Each number is 50 + 10 x the weight over the matrix's rms, rounded and kept within 0 to 99. Layers, rows and columns count from 0.

# up: layer 7 MLP up, 512x192, rms 0.0973, rows 53-64, columns 0-191
# down: layer 7 MLP down (transposed), 512x192, rms 0.0959, rows 53-64, columns 0-191
# gate: layer 7 MLP gate, 512x192, rms 0.0978, rows 54-65, columns 0-191
up53:45 37 42 62 35 52 37 57 45 56 62 44 42 65 45 45 49 55 58 45 47 44 49 26 43 47 41 39 64 61 34 36 40 34 42 63 55 51 53 45 38 41 59 61 51 40 44 60 45 54 59 53 32 60 45 64 50 36 44 48 64 54 53 54 72 44 62 47 62 45 39 42 37 41 57 41 42 54 55 60 59 54 61 60 53 62 51 37 42 41 66 71 54 32 49 51 45 33 51 46 64 69 39 47 64 59 60 42 55 66 37 53 52 44 40 54 56 56 56 55 40 54 49 51 50 41 56 35 36 69 46 65 64 37 50 40 36 44 59 41 62 44 46 70 66 45 44 37 49 45 55 43 61 49 48 55 42 46 55 55 40 55 39 42 61 49 56 43 64 33 37 55 60 54 52 22 47 65 68 45 54 39 59 48 55 63 43 59 52 56 48 47
down53:47 82 58 35 48 69 53 43 40 49 54 52 55 34 56 63 48 52 59 44 51 50 52 40 59 62 44 56 37 50 40 42 38 59 54 39 66 59 37 34 70 58 46 44 43 34 43 59 61 47 56 38 42 67 45 47 60 50 51 62 61 36 45 45 55 62 50 29 42 58 52 46 53 49 53 58 43 49 51 53 48 41 49 49 64 48 38 41 68 52 49 52 59 39 38 49 27 58 41 50 43 43 45 53 49 53 51 60 41 40 54 44 40 36 66 64 50 34 47 57 62 58 68 54 57 49 30 60 39 55 51 34 38 54 37 45 58 69 53 62 47 66 64 51 39 60 45 43 41 38 24 40 44 44 45 55 67 59 69 49 55 53 53 55 52 47 79 35 54 61 45 48 47 46 29 44 72 58 47 53 43 41 47 57 31 51 62 51 55 48 39 62
gate54:53 49 47 37 43 50 45 56 48 54 33 63 30 50 39 43 47 48 53 36 50 49 38 63 64 41 51 46 64 46 52 49 72 45 42 49 37 69 56 43 53 50 37 47 48 75 43 47 45 40 33 43 51 50 54 57 40 33 50 72 44 46 57 52 57 67 50 58 56 45 52 50 47 59 69 73 58 41 45 66 77 42 42 36 48 39 45 14 57 61 53 45 56 50 63 48 62 50 31 38 56 44 55 38 38 44 47 47 46 64 39 54 75 56 47 56 61 64 59 45 50 50 60 50 48 68 51 37 56 47 38 60 43 46 55 40 44 41 53 37 58 51 55 54 42 74 64 44 45 50 31 46 29 51 61 54 41 52 51 49 55 49 54 44 53 62 68 60 46 64 63 41 43 55 53 40 49 42 67 52 47 62 58 71 39 52 52 38 46 35 55 52
up54:47 57 55 56 51 60 59 70 53 45 48 25 41 52 53 49 62 64 41 39 49 63 42 60 51 69 37 52 23 44 62 41 66 36 60 51 47 53 56 54 39 46 43 56 64 53 59 36 54 36 54 72 54 50 56 30 59 50 42 55 65 52 46 55 49 53 55 57 56 47 35 51 42 51 57 49 67 50 48 52 49 60 60 59 58 43 49 52 44 34 37 32 39 55 45 45 45 54 38 30 45 54 43 50 42 61 49 68 22 57 54 54 35 67 41 57 55 29 50 45 53 32 59 51 47 59 62 64 66 56 57 40 38 52 64 47 43 86 49 39 50 61 59 47 50 60 47 37 44 64 38 48 62 51 65 61 52 49 39 45 50 35 46 54 61 42 55 42 65 45 35 68 45 52 53 52 40 23 37 36 61 54 47 35 49 39 51 56 45 51 39 69
down54:57 49 70 44 61 63 59 83 64 48 53 39 50 58 41 48 55 47 44 29 58 43 63 60 41 57 69 57 50 54 66 51 60 49 36 47 53 65 44 46 47 51 47 41 65 74 34 58 24 41 43 38 50 53 46 43 52 51 55 48 57 57 60 50 51 70 47 48 43 39 45 35 64 38 50 46 35 54 70 48 45 47 48 47 46 73 52 54 51 33 63 50 58 39 67 65 41 28 48 34 55 35 51 61 51 42 53 47 29 46 48 50 53 55 55 45 51 49 63 49 61 41 45 56 49 48 38 60 31 33 48 55 64 43 43 59 56 54 45 47 55 52 61 63 52 41 70 56 39 51 59 48 45 44 59 58 46 73 44 71 56 50 46 35 54 47 51 45 63 71 53 25 45 44 48 55 64 31 43 53 33 43 54 61 58 38 34 51 41 55 63 59
gate55:73 41 37 47 54 57 72 45 48 54 56 44 55 48 47 42 36 39 55 49 32 62 46 61 41 37 38 73 45 49 48 66 46 52 55 58 64 61 64 51 56 56 50 52 67 54 43 30 45 37 57 36 69 62 33 42 67 58 29 58 63 51 56 37 58 60 41 54 57 66 48 45 56 62 48 47 37 55 44 54 57 36 49 57 47 41 49 54 42 40 44 62 60 51 33 48 54 37 51 36 45 49 47 45 54 26 58 52 64 55 45 52 63 33 46 51 51 41 64 48 77 65 71 36 64 46 44 47 40 40 51 36 50 47 59 49 35 45 45 47 45 42 54 37 59 55 66 44 60 66 35 54 44 50 47 69 58 47 68 72 46 44 40 52 45 65 53 23 31 52 43 45 51 55 52 58 52 56 46 38 49 55 58 52 55 44 62 67 55 51 58 68
up55:49 45 37 58 46 50 42 51 52 58 48 62 39 64 49 38 50 63 47 51 51 62 55 59 48 53 55 52 58 59 45 49 57 45 53 44 51 58 45 48 56 48 50 57 51 46 43 39 39 51 55 46 43 56 32 51 59 63 53 57 47 59 27 66 66 38 44 59 51 64 53 39 34 68 36 41 63 52 64 56 48 66 57 46 34 61 58 39 47 53 40 55 60 53 50 61 35 48 56 49 51 51 28 53 52 34 43 47 44 56 52 58 38 51 50 35 54 56 57 42 42 63 38 50 72 62 27 49 48 64 49 57 53 43 56 67 54 22 69 46 48 42 39 43 33 64 42 46 40 62 56 48 43 73 53 57 40 58 41 17 83 34 57 54 54 68 41 43 48 38 47 36 55 67 45 43 47 46 48 73 50 76 49 30 47 45 29 45 41 45 36 45
down55:47 44 54 65 58 39 51 80 44 50 58 47 48 52 39 49 58 54 67 52 34 42 56 52 26 52 53 44 52 52 31 58 38 43 60 46 43 67 41 49 52 62 36 55 52 49 30 43 45 61 66 49 48 52 51 60 63 57 57 63 57 59 57 57 49 47 53 42 50 60 45 38 75 72 38 45 57 63 60 59 47 56 45 79 20 55 50 52 54 51 52 47 36 63 59 47 36 52 52 53 45 44 54 56 57 46 49 44 49 36 42 58 38 37 62 51 41 34 48 46 43 26 54 52 43 45 50 41 64 57 53 67 43 42 57 54 49 75 32 41 35 40 70 44 39 64 31 48 49 40 58 47 40 64 52 59 56 52 62 50 65 55 42 52 44 44 51 51 26 60 48 46 48 40 61 53 47 43 63 37 55 60 35 76 48 51 50 38 39 50 50 66
gate56:51 44 48 50 47 60 46 52 40 60 45 53 56 54 49 43 45 57 46 55 55 53 55 57 27 42 51 62 57 57 54 46 64 34 52 49 46 36 62 47 43 46 46 63 46 31 53 53 40 67 48 37 50 67 41 49 60 35 45 39 49 59 63 30 44 74 54 52 44 42 53 33 31 47 54 68 52 54 66 47 47 40 34 48 50 39 55 63 56 46 35 43 50 58 49 32 39 41 44 52 55 44 37 76 55 61 41 28 54 38 44 56 59 65 47 47 51 41 69 54 74 44 72 58 55 53 49 50 55 42 47 55 60 64 53 33 53 60 53 66 43 38 46 62 50 52 50 51 54 41 52 44 60 62 37 37 47 43 65 52 60 44 51 41 64 41 49 54 41 34 49 40 47 46 51 48 52 40 56 44 41 40 40 48 68 60 52 63 53 50 57 57
up56:66 50 58 58 33 52 40 44 46 56 49 60 56 58 48 29 43 47 56 46 53 27 43 65 39 57 44 54 53 55 35 56 55 47 51 58 50 42 27 46 62 53 42 59 39 60 63 60 33 53 53 53 30 49 40 64 42 48 50 53 38 54 47 37 37 43 50 48 52 57 63 55 34 33 51 46 45 59 36 42 50 51 44 61 38 55 55 67 40 34 38 49 59 55 36 68 43 44 58 56 53 55 57 47 58 48 40 46 67 49 56 63 57 38 61 67 48 51 51 42 48 53 77 46 62 60 46 56 52 62 55 55 56 40 40 40 55 41 47 45 48 57 38 49 52 64 47 48 64 44 48 65 36 48 50 53 43 37 37 43 69 32 56 64 42 54 53 55 50 66 52 62 39 52 48 67 36 55 34 31 52 32 52 49 59 46 45 53 40 73 40 60
down56:51 43 73 60 49 42 42 37 40 44 49 39 35 64 47 35 52 43 56 44 44 39 55 43 35 47 62 34 38 51 54 47 62 63 53 46 43 31 44 59 54 55 60 48 26 57 47 39 42 65 57 45 51 45 42 53 31 48 63 29 36 52 58 46 47 55 41 36 46 58 49 50 51 49 55 40 34 46 52 42 53 44 45 46 43 54 66 62 32 41 50 37 43 51 52 44 70 36 55 62 39 44 40 69 61 49 36 41 59 59 52 37 37 42 65 54 45 55 57 46 42 30 66 46 62 38 34 35 57 66 45 44 55 60 53 33 27 61 45 46 56 46 46 46 41 41 52 38 37 47 51 53 46 50 41 58 58 45 39 59 49 61 47 58 49 42 57 46 46 41 48 47 52 52 49 40 52 49 57 39 48 63 66 49 65 60 52 58 45 57 54 50
gate57:58 61 45 64 53 67 45 43 45 35 52 40 54 37 48 49 53 59 48 39 48 53 47 39 49 66 43 35 43 49 44 37 81 50 45 44 43 74 52 46 57 55 38 53 39 41 52 41 44 39 51 51 48 46 47 40 40 35 63 51 46 46 56 51 63 42 55 45 65 40 52 46 51 46 56 41 57 62 54 53 58 40 61 52 54 47 35 73 45 54 44 53 39 40 28 60 55 69 52 39 46 32 55 39 34 32 59 50 55 73 41 52 52 60 42 48 59 57 58 58 49 68 51 54 45 52 29 33 50 49 59 55 52 46 62 51 29 64 38 25 48 42 38 48 62 32 60 46 30 72 43 48 70 52 55 37 51 53 53 50 42 33 59 39 48 65 44 53 24 47 29 42 36 46 60 26 23 42 59 58 48 33 53 45 51 56 58 54 57 53 41 50
up57:61 57 53 46 69 54 43 69 49 61 53 48 54 51 42 50 22 58 46 38 33 53 46 42 60 61 46 60 59 61 64 69 56 66 29 58 48 54 56 47 65 56 34 64 49 53 43 42 62 48 47 52 60 41 66 67 50 41 45 51 48 48 66 56 51 44 55 38 38 54 48 59 53 53 56 39 44 40 58 46 49 36 34 59 50 54 48 45 47 58 57 70 46 46 67 44 48 52 51 51 43 54 60 50 58 54 62 47 51 47 45 57 44 45 49 49 41 47 53 46 58 46 40 52 43 39 40 48 47 66 47 43 65 48 71 65 36 65 53 51 32 38 40 49 60 63 39 57 61 43 57 71 51 53 49 47 48 45 55 54 55 65 57 41 42 55 61 45 46 61 39 57 53 36 58 29 53 43 47 50 35 52 34 46 80 47 40 58 55 49 39 66
down57:35 34 55 58 45 58 50 26 44 55 43 48 32 37 62 58 48 47 60 53 35 45 51 51 38 57 33 70 47 48 45 50 58 75 58 56 34 51 56 35 36 50 58 35 62 53 62 42 55 61 54 63 38 60 45 57 44 41 73 53 55 54 45 43 46 34 38 45 58 64 57 62 58 54 52 55 50 42 49 47 48 54 60 57 67 54 49 63 37 64 42 69 46 50 41 45 60 49 42 77 54 51 35 61 56 57 38 56 51 51 54 37 63 66 43 56 44 55 43 43 52 49 43 36 61 52 53 42 53 47 43 52 42 42 27 46 61 44 36 74 56 63 49 43 53 64 60 38 30 44 38 56 53 48 47 45 65 51 40 48 61 42 47 58 38 48 47 56 71 46 46 56 47 44 49 55 47 51 52 56 53 52 45 43 39 46 43 38 31 43 52 48
gate58:44 30 50 44 36 44 48 66 32 35 50 47 52 47 38 30 52 38 52 53 42 37 46 43 51 52 54 65 48 51 39 44 56 39 55 38 43 40 40 39 58 57 52 33 59 44 63 28 43 58 59 37 62 47 62 57 60 49 31 44 48 48 50 44 71 43 59 27 59 49 61 40 49 57 46 59 68 73 42 49 43 43 61 24 35 63 45 51 54 35 18 59 30 69 39 64 66 79 59 46 53 50 67 72 44 53 34 51 54 52 54 52 51 61 36 46 54 59 50 51 71 66 54 30 46 52 47 39 51 43 58 47 57 56 46 45 56 26 47 57 35 34 25 39 40 43 61 30 36 59 47 58 45 56 32 38 70 65 56 53 60 48 48 45 58 59 35 54 40 42 50 48 49 63 39 50 49 49 60 59 50 51 28 51 61 48 54 57 73 56 43 66
up58:51 34 55 44 59 34 43 40 57 37 48 39 39 43 34 46 43 34 61 40 61 39 68 29 47 44 64 52 53 30 54 46 59 45 63 49 67 40 53 44 57 45 57 47 49 56 37 73 44 55 40 46 47 64 39 55 46 45 55 55 42 49 37 62 48 72 57 50 50 49 51 44 59 45 65 52 44 35 62 62 46 60 43 60 49 53 50 62 58 57 63 48 61 62 45 33 64 69 53 53 76 65 42 60 35 54 52 42 53 59 43 62 45 36 39 60 51 57 50 54 36 49 47 51 60 57 36 53 59 44 36 55 37 34 46 62 50 42 52 58 56 27 48 63 49 50 63 46 32 40 45 37 60 38 43 49 36 53 56 56 55 31 57 53 77 42 58 53 74 45 59 47 63 57 47 40 38 60 44 62 52 30 61 41 64 40 55 56 50 32 19 43
down58:46 78 68 52 58 35 59 48 58 61 55 62 37 51 54 52 77 52 51 56 45 30 54 46 55 63 44 27 51 53 56 52 59 54 31 61 40 66 53 29 45 36 52 52 81 60 39 41 36 51 44 65 33 47 49 56 53 68 35 51 58 62 61 83 43 48 52 60 38 46 63 34 49 52 52 42 47 50 37 38 54 35 55 56 33 54 64 56 55 39 27 38 52 52 36 69 68 56 52 40 45 70 57 34 47 42 58 43 56 64 52 48 45 68 52 40 51 49 27 36 56 48 51 43 49 48 43 54 42 41 53 53 38 48 49 44 49 52 37 69 47 50 39 41 70 46 30 54 49 48 59 47 53 59 65 46 44 47 49 33 67 35 28 48 40 56 49 44 47 52 53 47 63 51 45 52 39 57 50 38 56 50 47 48 53 57 41 53 50 40 74 42
gate59:57 47 35 56 66 56 32 40 51 52 34 56 47 60 54 49 47 54 69 45 55 42 48 43 39 53 58 47 30 47 67 75 56 56 49 47 52 41 53 53 57 40 58 45 55 38 43 39 48 37 58 60 59 71 41 59 33 38 49 42 61 42 61 53 45 57 41 31 42 38 36 46 41 53 63 53 51 45 50 50 50 43 42 41 49 54 46 60 18 40 39 28 47 51 50 49 46 50 43 49 56 42 55 72 49 45 37 67 37 35 54 87 70 49 50 63 63 54 32 35 59 80 58 72 40 39 33 36 39 52 49 68 36 44 32 28 62 58 34 57 58 39 50 43 46 43 64 64 52 53 45 52 46 73 28 65 45 52 54 66 42 56 31 63 41 49 33 44 49 53 54 72 70 45 47 54 43 58 71 51 68 51 56 55 38 43 61 31 42 35 39 60
up59:41 39 68 54 42 62 68 59 57 52 55 40 47 46 52 37 61 40 51 52 42 48 69 39 54 48 59 43 75 43 46 39 33 62 61 46 60 72 53 56 49 61 42 60 63 60 44 53 48 59 40 39 44 47 55 41 58 62 51 67 40 60 37 60 37 35 54 67 69 58 58 57 64 52 41 47 45 48 50 39 61 65 56 63 63 51 50 51 67 66 52 66 38 42 44 38 54 55 51 56 50 35 57 40 53 64 71 34 45 63 43 52 41 55 52 43 40 51 70 60 41 33 30 32 61 62 63 65 61 61 33 55 60 58 58 58 51 34 63 47 38 51 44 53 35 55 47 36 47 52 63 39 42 37 58 43 54 51 63 49 48 52 64 37 68 74 49 48 57 57 64 40 32 52 72 52 53 57 48 51 43 49 28 62 46 47 34 66 60 56 57 68
down59:42 52 32 74 63 66 65 46 54 50 36 70 53 33 30 29 38 70 45 46 38 56 56 43 54 40 38 67 50 66 53 38 62 30 61 62 53 52 59 51 56 59 44 42 52 55 54 53 65 44 52 52 43 52 41 44 61 44 56 48 53 61 38 46 38 46 61 56 40 57 59 39 48 50 67 57 43 55 56 64 57 61 44 60 55 44 54 74 47 58 51 42 52 51 40 65 61 48 49 42 54 44 50 52 56 51 51 52 34 47 58 40 59 44 40 57 61 52 69 46 58 62 50 40 56 69 68 46 52 28 52 70 49 54 44 36 50 76 63 53 46 50 36 57 38 59 56 49 48 68 52 55 65 35 35 40 42 57 46 59 44 46 38 38 44 53 55 47 46 52 61 59 43 73 43 38 46 57 64 61 47 54 37 45 57 52 57 56 65 57 44 43
gate60:60 17 61 43 45 48 67 59 39 63 46 44 55 51 55 27 51 57 42 50 37 56 66 37 53 45 38 56 43 46 51 42 38 59 35 59 47 41 47 43 70 53 51 48 58 59 35 42 48 41 61 50 49 48 56 42 44 50 67 69 64 62 46 41 54 45 44 34 57 54 47 73 44 58 45 62 42 60 58 40 35 34 49 55 54 44 60 40 29 59 62 48 54 69 51 69 69 53 51 50 62 50 51 40 52 48 51 50 44 42 43 59 39 44 57 48 65 59 49 44 54 64 68 36 53 45 48 42 61 52 52 63 52 53 55 42 55 49 48 31 41 34 38 57 53 57 51 44 47 51 49 37 35 53 46 54 69 46 30 58 56 55 61 55 59 53 70 40 41 66 43 51 41 48 54 71 42 37 32 49 53 49 51 48 50 59 63 76 54 53 38 50
up60:46 52 43 73 72 49 44 42 46 56 51 47 67 63 37 44 53 38 23 31 66 53 62 54 46 39 44 53 37 62 34 47 68 44 39 52 51 37 63 52 39 68 42 54 57 62 45 59 39 53 52 60 52 57 63 43 43 51 52 50 53 68 54 51 57 53 47 50 69 47 46 48 36 42 44 60 48 38 61 54 57 50 51 47 53 63 48 54 58 33 62 36 52 45 40 63 42 46 59 49 44 64 48 48 78 49 50 53 45 55 60 58 34 48 47 39 44 62 59 44 45 50 58 53 55 65 40 61 53 41 37 45 56 43 54 48 40 45 52 42 43 57 35 41 51 56 51 37 63 58 33 62 61 48 36 53 53 67 67 48 52 48 49 76 58 58 50 46 63 45 46 39 48 63 56 51 56 66 52 53 54 57 67 60 37 41 32 46 34 50 57 39
down60:58 36 24 34 74 54 57 66 45 46 41 58 57 47 40 55 35 50 50 61 42 27 47 41 52 54 50 48 60 58 56 72 57 53 52 59 57 33 40 54 44 42 51 62 56 47 59 57 48 67 40 52 54 66 49 72 51 42 45 52 46 51 61 55 62 33 65 44 54 57 54 57 69 47 40 52 52 54 53 48 75 39 60 46 50 44 55 54 49 30 41 44 51 51 39 49 53 48 67 59 52 66 42 51 43 71 45 49 67 33 56 45 62 42 43 49 51 40 38 59 53 53 39 29 47 62 52 47 61 35 54 55 45 40 41 43 45 42 52 57 37 29 38 56 58 68 50 59 44 48 48 45 52 58 44 46 55 43 67 57 53 57 60 36 50 52 47 69 52 40 63 63 55 52 35 40 43 63 57 50 34 44 44 51 58 36 45 76 42 64 55 50
gate61:46 59 47 54 61 44 25 58 42 46 54 59 48 58 42 57 52 56 63 64 45 52 40 56 54 36 57 51 44 44 55 63 64 57 40 50 62 14 64 34 38 48 44 54 49 48 49 58 36 45 39 55 47 60 51 42 40 44 49 54 47 39 42 59 42 35 46 34 51 57 51 34 44 40 43 48 50 51 50 36 33 41 49 34 50 52 58 47 63 52 48 71 43 58 60 52 42 60 58 64 52 48 67 59 45 45 51 64 42 41 42 39 67 73 46 67 50 40 41 36 51 60 56 47 63 58 31 44 43 50 62 51 49 60 31 56 50 44 46 45 38 55 42 58 33 52 50 45 38 58 43 52 37 53 55 56 55 49 57 51 56 50 46 51 40 55 53 41 49 51 52 59 47 64 36 44 56 71 65 67 62 64 61 50 56 45 60 57 31 69 51 58
up61:48 44 38 54 52 35 62 44 30 53 45 55 49 61 41 40 44 38 36 27 56 41 54 80 42 44 54 58 45 51 56 62 63 42 58 55 53 47 57 64 57 49 41 57 50 49 53 53 57 47 54 40 56 47 55 56 52 65 65 55 63 57 39 48 63 47 50 58 41 44 55 50 47 53 59 47 43 63 44 50 54 59 55 63 33 35 54 64 38 38 55 37 43 52 31 44 42 46 39 36 50 55 44 50 43 53 60 35 53 60 39 50 36 28 65 52 58 57 61 65 67 54 59 51 40 33 63 34 54 48 58 55 60 53 56 46 45 42 43 52 51 44 45 46 45 51 61 32 53 43 44 53 59 43 40 56 42 41 68 42 56 55 51 34 65 42 52 63 47 47 61 43 48 40 50 42 47 41 26 48 35 56 47 47 44 59 27 36 49 32 52 49
down61:32 61 66 60 55 50 38 32 47 47 53 59 37 51 32 42 37 47 45 45 53 57 42 41 49 52 56 48 40 51 66 30 64 58 52 52 50 39 54 51 46 54 65 60 41 60 46 44 75 64 41 48 38 47 36 51 59 48 42 75 43 40 59 60 55 45 49 46 64 49 57 51 50 65 55 71 52 54 42 33 44 40 36 48 48 43 32 43 43 43 38 57 45 50 57 37 47 65 37 51 47 45 70 43 66 59 56 41 50 52 43 50 50 62 43 47 42 35 34 52 46 42 44 43 52 32 51 37 65 60 57 42 41 52 56 56 50 55 39 46 30 41 40 62 55 48 54 50 46 44 49 56 54 55 59 40 64 38 78 39 58 55 41 37 70 57 48 50 49 49 49 63 40 51 40 44 37 42 53 70 46 47 42 45 51 49 44 60 42 69 52 51
gate62:50 37 51 41 47 54 66 51 59 50 39 60 45 69 46 65 56 48 56 54 58 62 43 49 46 60 44 45 58 57 59 35 46 55 44 47 56 51 33 72 60 71 49 45 40 51 71 59 45 52 66 52 26 47 54 44 40 50 26 48 65 49 37 44 52 53 54 35 53 51 48 55 48 51 49 45 45 54 65 39 49 47 38 47 46 43 45 40 41 54 36 43 45 36 54 46 53 51 52 32 59 55 54 46 50 52 49 55 42 52 54 54 46 53 34 56 69 50 49 46 68 55 54 57 44 43 72 63 46 65 41 46 46 59 40 54 57 64 48 49 52 55 43 47 35 47 60 53 47 74 37 28 64 40 36 32 75 53 64 69 42 29 31 43 71 51 56 46 57 51 61 55 52 45 42 61 48 39 65 46 45 44 38 49 49 57 35 43 41 57 50 56
up62:51 52 43 53 38 60 60 49 53 38 51 43 52 52 57 43 61 42 51 45 49 46 65 49 41 37 58 44 44 50 38 49 47 39 49 42 50 39 44 56 50 32 57 28 47 45 53 60 59 44 45 40 60 52 41 47 36 44 52 59 41 37 57 46 58 41 48 60 60 30 59 29 60 44 56 53 66 52 46 46 70 57 59 55 63 70 28 44 56 58 56 43 44 55 50 51 37 40 56 43 32 58 37 43 36 44 31 49 64 45 62 41 48 38 43 41 48 23 60 62 53 66 49 59 42 36 46 63 58 50 64 30 48 45 64 52 50 47 65 46 45 53 51 48 50 34 75 58 51 62 50 54 45 66 67 45 39 41 44 55 57 43 76 33 52 37 50 61 46 36 37 40 45 44 39 49 41 28 52 48 48 47 34 57 46 51 61 53 55 49 30 50
down62:59 49 45 41 50 49 73 67 41 28 53 43 52 40 37 44 56 49 42 72 51 50 44 67 53 42 68 62 57 69 44 53 58 38 32 65 58 70 41 49 52 54 54 46 67 47 38 55 62 58 63 48 54 45 51 69 47 49 34 71 69 65 45 55 60 47 45 55 30 50 49 56 52 35 36 42 53 32 44 77 45 46 50 40 38 37 52 42 38 55 55 57 63 44 49 50 55 58 48 52 61 71 49 44 45 61 77 48 47 62 44 57 46 62 52 47 60 40 38 46 44 63 45 55 52 46 51 50 41 45 47 55 33 39 53 58 54 53 34 41 59 40 35 54 52 51 42 39 43 49 42 53 53 57 26 52 77 51 54 48 41 53 46 51 61 39 52 31 46 62 52 57 65 54 46 26 47 50 54 43 41 45 45 48 58 59 39 49 40 50 58 52
gate63:37 43 32 53 46 49 59 53 38 54 41 46 36 32 63 58 51 56 30 62 60 42 41 48 47 56 52 38 51 33 51 55 50 50 59 35 61 49 60 56 57 52 43 66 41 47 44 48 51 48 47 45 43 36 60 58 52 20 52 66 52 61 49 48 48 69 49 44 58 31 51 52 46 67 47 43 60 45 49 61 52 37 43 63 56 55 55 48 44 49 63 67 52 45 53 56 44 58 53 61 47 53 47 59 50 62 45 58 59 19 42 64 59 46 44 60 47 56 60 56 27 71 54 35 48 46 60 40 50 53 38 48 44 43 49 36 30 42 55 44 63 49 59 58 81 32 42 56 41 49 43 56 59 68 63 31 45 61 57 48 43 59 43 49 55 54 45 53 65 71 49 57 57 43 35 29 54 50 50 56 45 52 55 52 49 56 61 52 60 53 57 53
up63:63 41 47 78 45 54 66 43 55 54 46 47 59 50 62 43 37 22 47 49 44 44 49 45 55 55 58 40 23 40 51 45 47 58 44 44 58 63 58 44 35 65 51 58 43 26 60 54 39 46 51 33 54 60 43 55 44 40 55 64 42 57 44 46 40 46 56 51 46 36 54 53 41 47 34 54 44 55 51 59 43 34 55 39 36 55 53 54 56 54 58 47 52 45 59 47 40 60 46 40 20 52 42 43 43 37 48 62 65 25 45 52 46 74 65 45 63 46 70 55 47 52 37 36 55 50 36 50 45 52 53 55 58 48 44 51 29 50 55 58 57 56 44 41 37 31 50 48 39 35 60 48 38 48 38 66 53 46 37 49 41 64 48 47 45 58 52 52 45 58 76 60 69 62 54 50 54 35 51 52 53 37 39 41 45 43 58 44 39 28 49 49
down63:44 65 68 56 57 37 47 44 62 57 51 44 64 41 42 45 37 46 41 32 40 45 50 41 60 64 46 64 59 43 47 55 42 38 48 69 50 68 62 44 62 38 59 56 64 57 47 59 70 52 40 30 54 46 54 53 75 41 56 66 46 48 42 51 52 59 56 58 52 51 59 23 49 59 65 41 41 33 41 37 52 56 46 46 47 38 42 53 51 47 38 49 48 40 51 48 43 75 54 58 51 46 56 50 49 60 31 47 48 48 56 41 33 42 42 63 48 62 53 42 49 46 37 52 58 67 44 60 57 51 48 41 44 53 53 52 46 37 57 55 38 65 44 31 56 60 52 38 43 42 34 39 59 78 59 34 32 42 45 29 69 48 47 52 41 56 72 62 54 66 73 54 28 63 52 47 50 41 50 52 54 37 52 41 37 46 72 45 48 56 67 65
gate64:68 52 38 53 40 55 44 57 46 58 51 41 49 59 49 48 50 46 68 63 59 59 46 46 40 52 48 62 64 51 55 64 44 44 38 32 63 70 57 48 43 39 44 52 57 42 52 65 64 52 57 43 63 57 63 48 38 47 44 47 59 63 51 59 43 61 55 32 32 63 29 52 57 38 36 58 46 43 41 44 36 56 66 56 25 31 52 43 63 55 57 49 47 48 48 47 49 56 56 79 48 40 44 44 57 45 54 54 40 47 39 85 65 49 42 43 58 71 56 46 48 54 45 60 27 60 60 59 39 61 63 55 46 63 44 35 48 54 54 47 59 42 49 65 56 55 62 56 51 35 48 51 39 62 36 56 49 46 61 64 52 60 62 54 28 48 47 50 45 53 42 63 53 46 48 30 61 45 66 50 53 49 34 62 44 59 46 38 45 63 50 57
up64:36 50 56 57 58 64 39 43 50 47 42 47 48 44 64 72 31 54 46 46 41 48 59 40 48 48 42 50 37 63 53 39 37 41 36 59 29 35 58 65 67 55 63 33 41 43 71 39 50 48 60 35 33 49 51 49 59 49 54 66 60 63 42 59 56 30 43 44 47 45 68 37 63 48 49 57 50 44 66 60 29 46 59 43 54 43 54 51 43 29 60 54 53 49 55 32 64 43 58 26 47 61 64 56 46 39 50 63 54 55 63 28 40 43 52 55 38 48 56 61 57 56 65 45 53 43 44 45 56 54 54 36 50 57 62 56 55 42 43 45 34 44 42 36 50 35 63 33 75 54 30 41 50 54 58 60 55 47 44 49 62 55 46 49 63 42 50 48 46 55 44 27 43 35 53 40 55 49 49 61 66 55 38 55 58 35 36 54 49 52 58 33
down64:36 61 32 45 61 43 41 53 63 38 49 56 57 58 66 49 55 51 45 50 43 52 59 23 63 40 56 37 40 44 64 43 57 74 54 77 47 44 61 57 49 47 45 43 41 56 59 51 49 64 52 42 42 55 67 58 25 38 64 59 50 51 35 55 59 19 51 57 47 45 49 57 45 61 62 61 53 52 45 41 37 57 39 51 39 41 61 50 43 48 33 60 75 41 54 45 37 57 68 49 42 44 42 49 55 41 48 68 50 71 59 61 47 53 46 51 48 63 70 59 51 48 75 64 47 64 59 54 49 52 60 43 62 49 49 68 43 44 39 39 67 46 45 56 59 63 36 51 41 57 54 54 56 47 50 58 41 48 42 65 36 42 35 61 48 45 52 27 49 47 52 55 50 43 47 71 50 59 48 40 48 47 57 51 41 34 36 52 41 50 50 56
gate65:58 27 50 50 63 60 45 58 48 68 57 49 54 73 66 51 55 60 57 36 65 59 46 51 39 52 37 51 56 62 50 52 45 44 56 63 63 47 47 48 38 67 29 47 42 33 40 46 55 58 53 38 41 50 61 64 49 40 53 44 64 55 63 50 57 46 52 40 33 46 40 49 48 57 43 47 25 44 49 60 57 35 54 65 46 38 61 64 54 56 41 40 63 43 43 42 45 57 49 50 49 50 54 64 67 35 64 52 50 58 45 67 71 36 36 32 54 53 55 48 46 46 60 57 60 35 53 44 50 44 52 43 80 48 67 45 47 62 37 52 36 32 46 53 45 65 62 46 78 56 55 51 56 45 43 57 64 53 50 52 40 72 60 50 38 37 41 43 58 54 57 52 68 50 57 39 51 46 55 38 48 51 28 64 52 59 58 41 39 43 56 56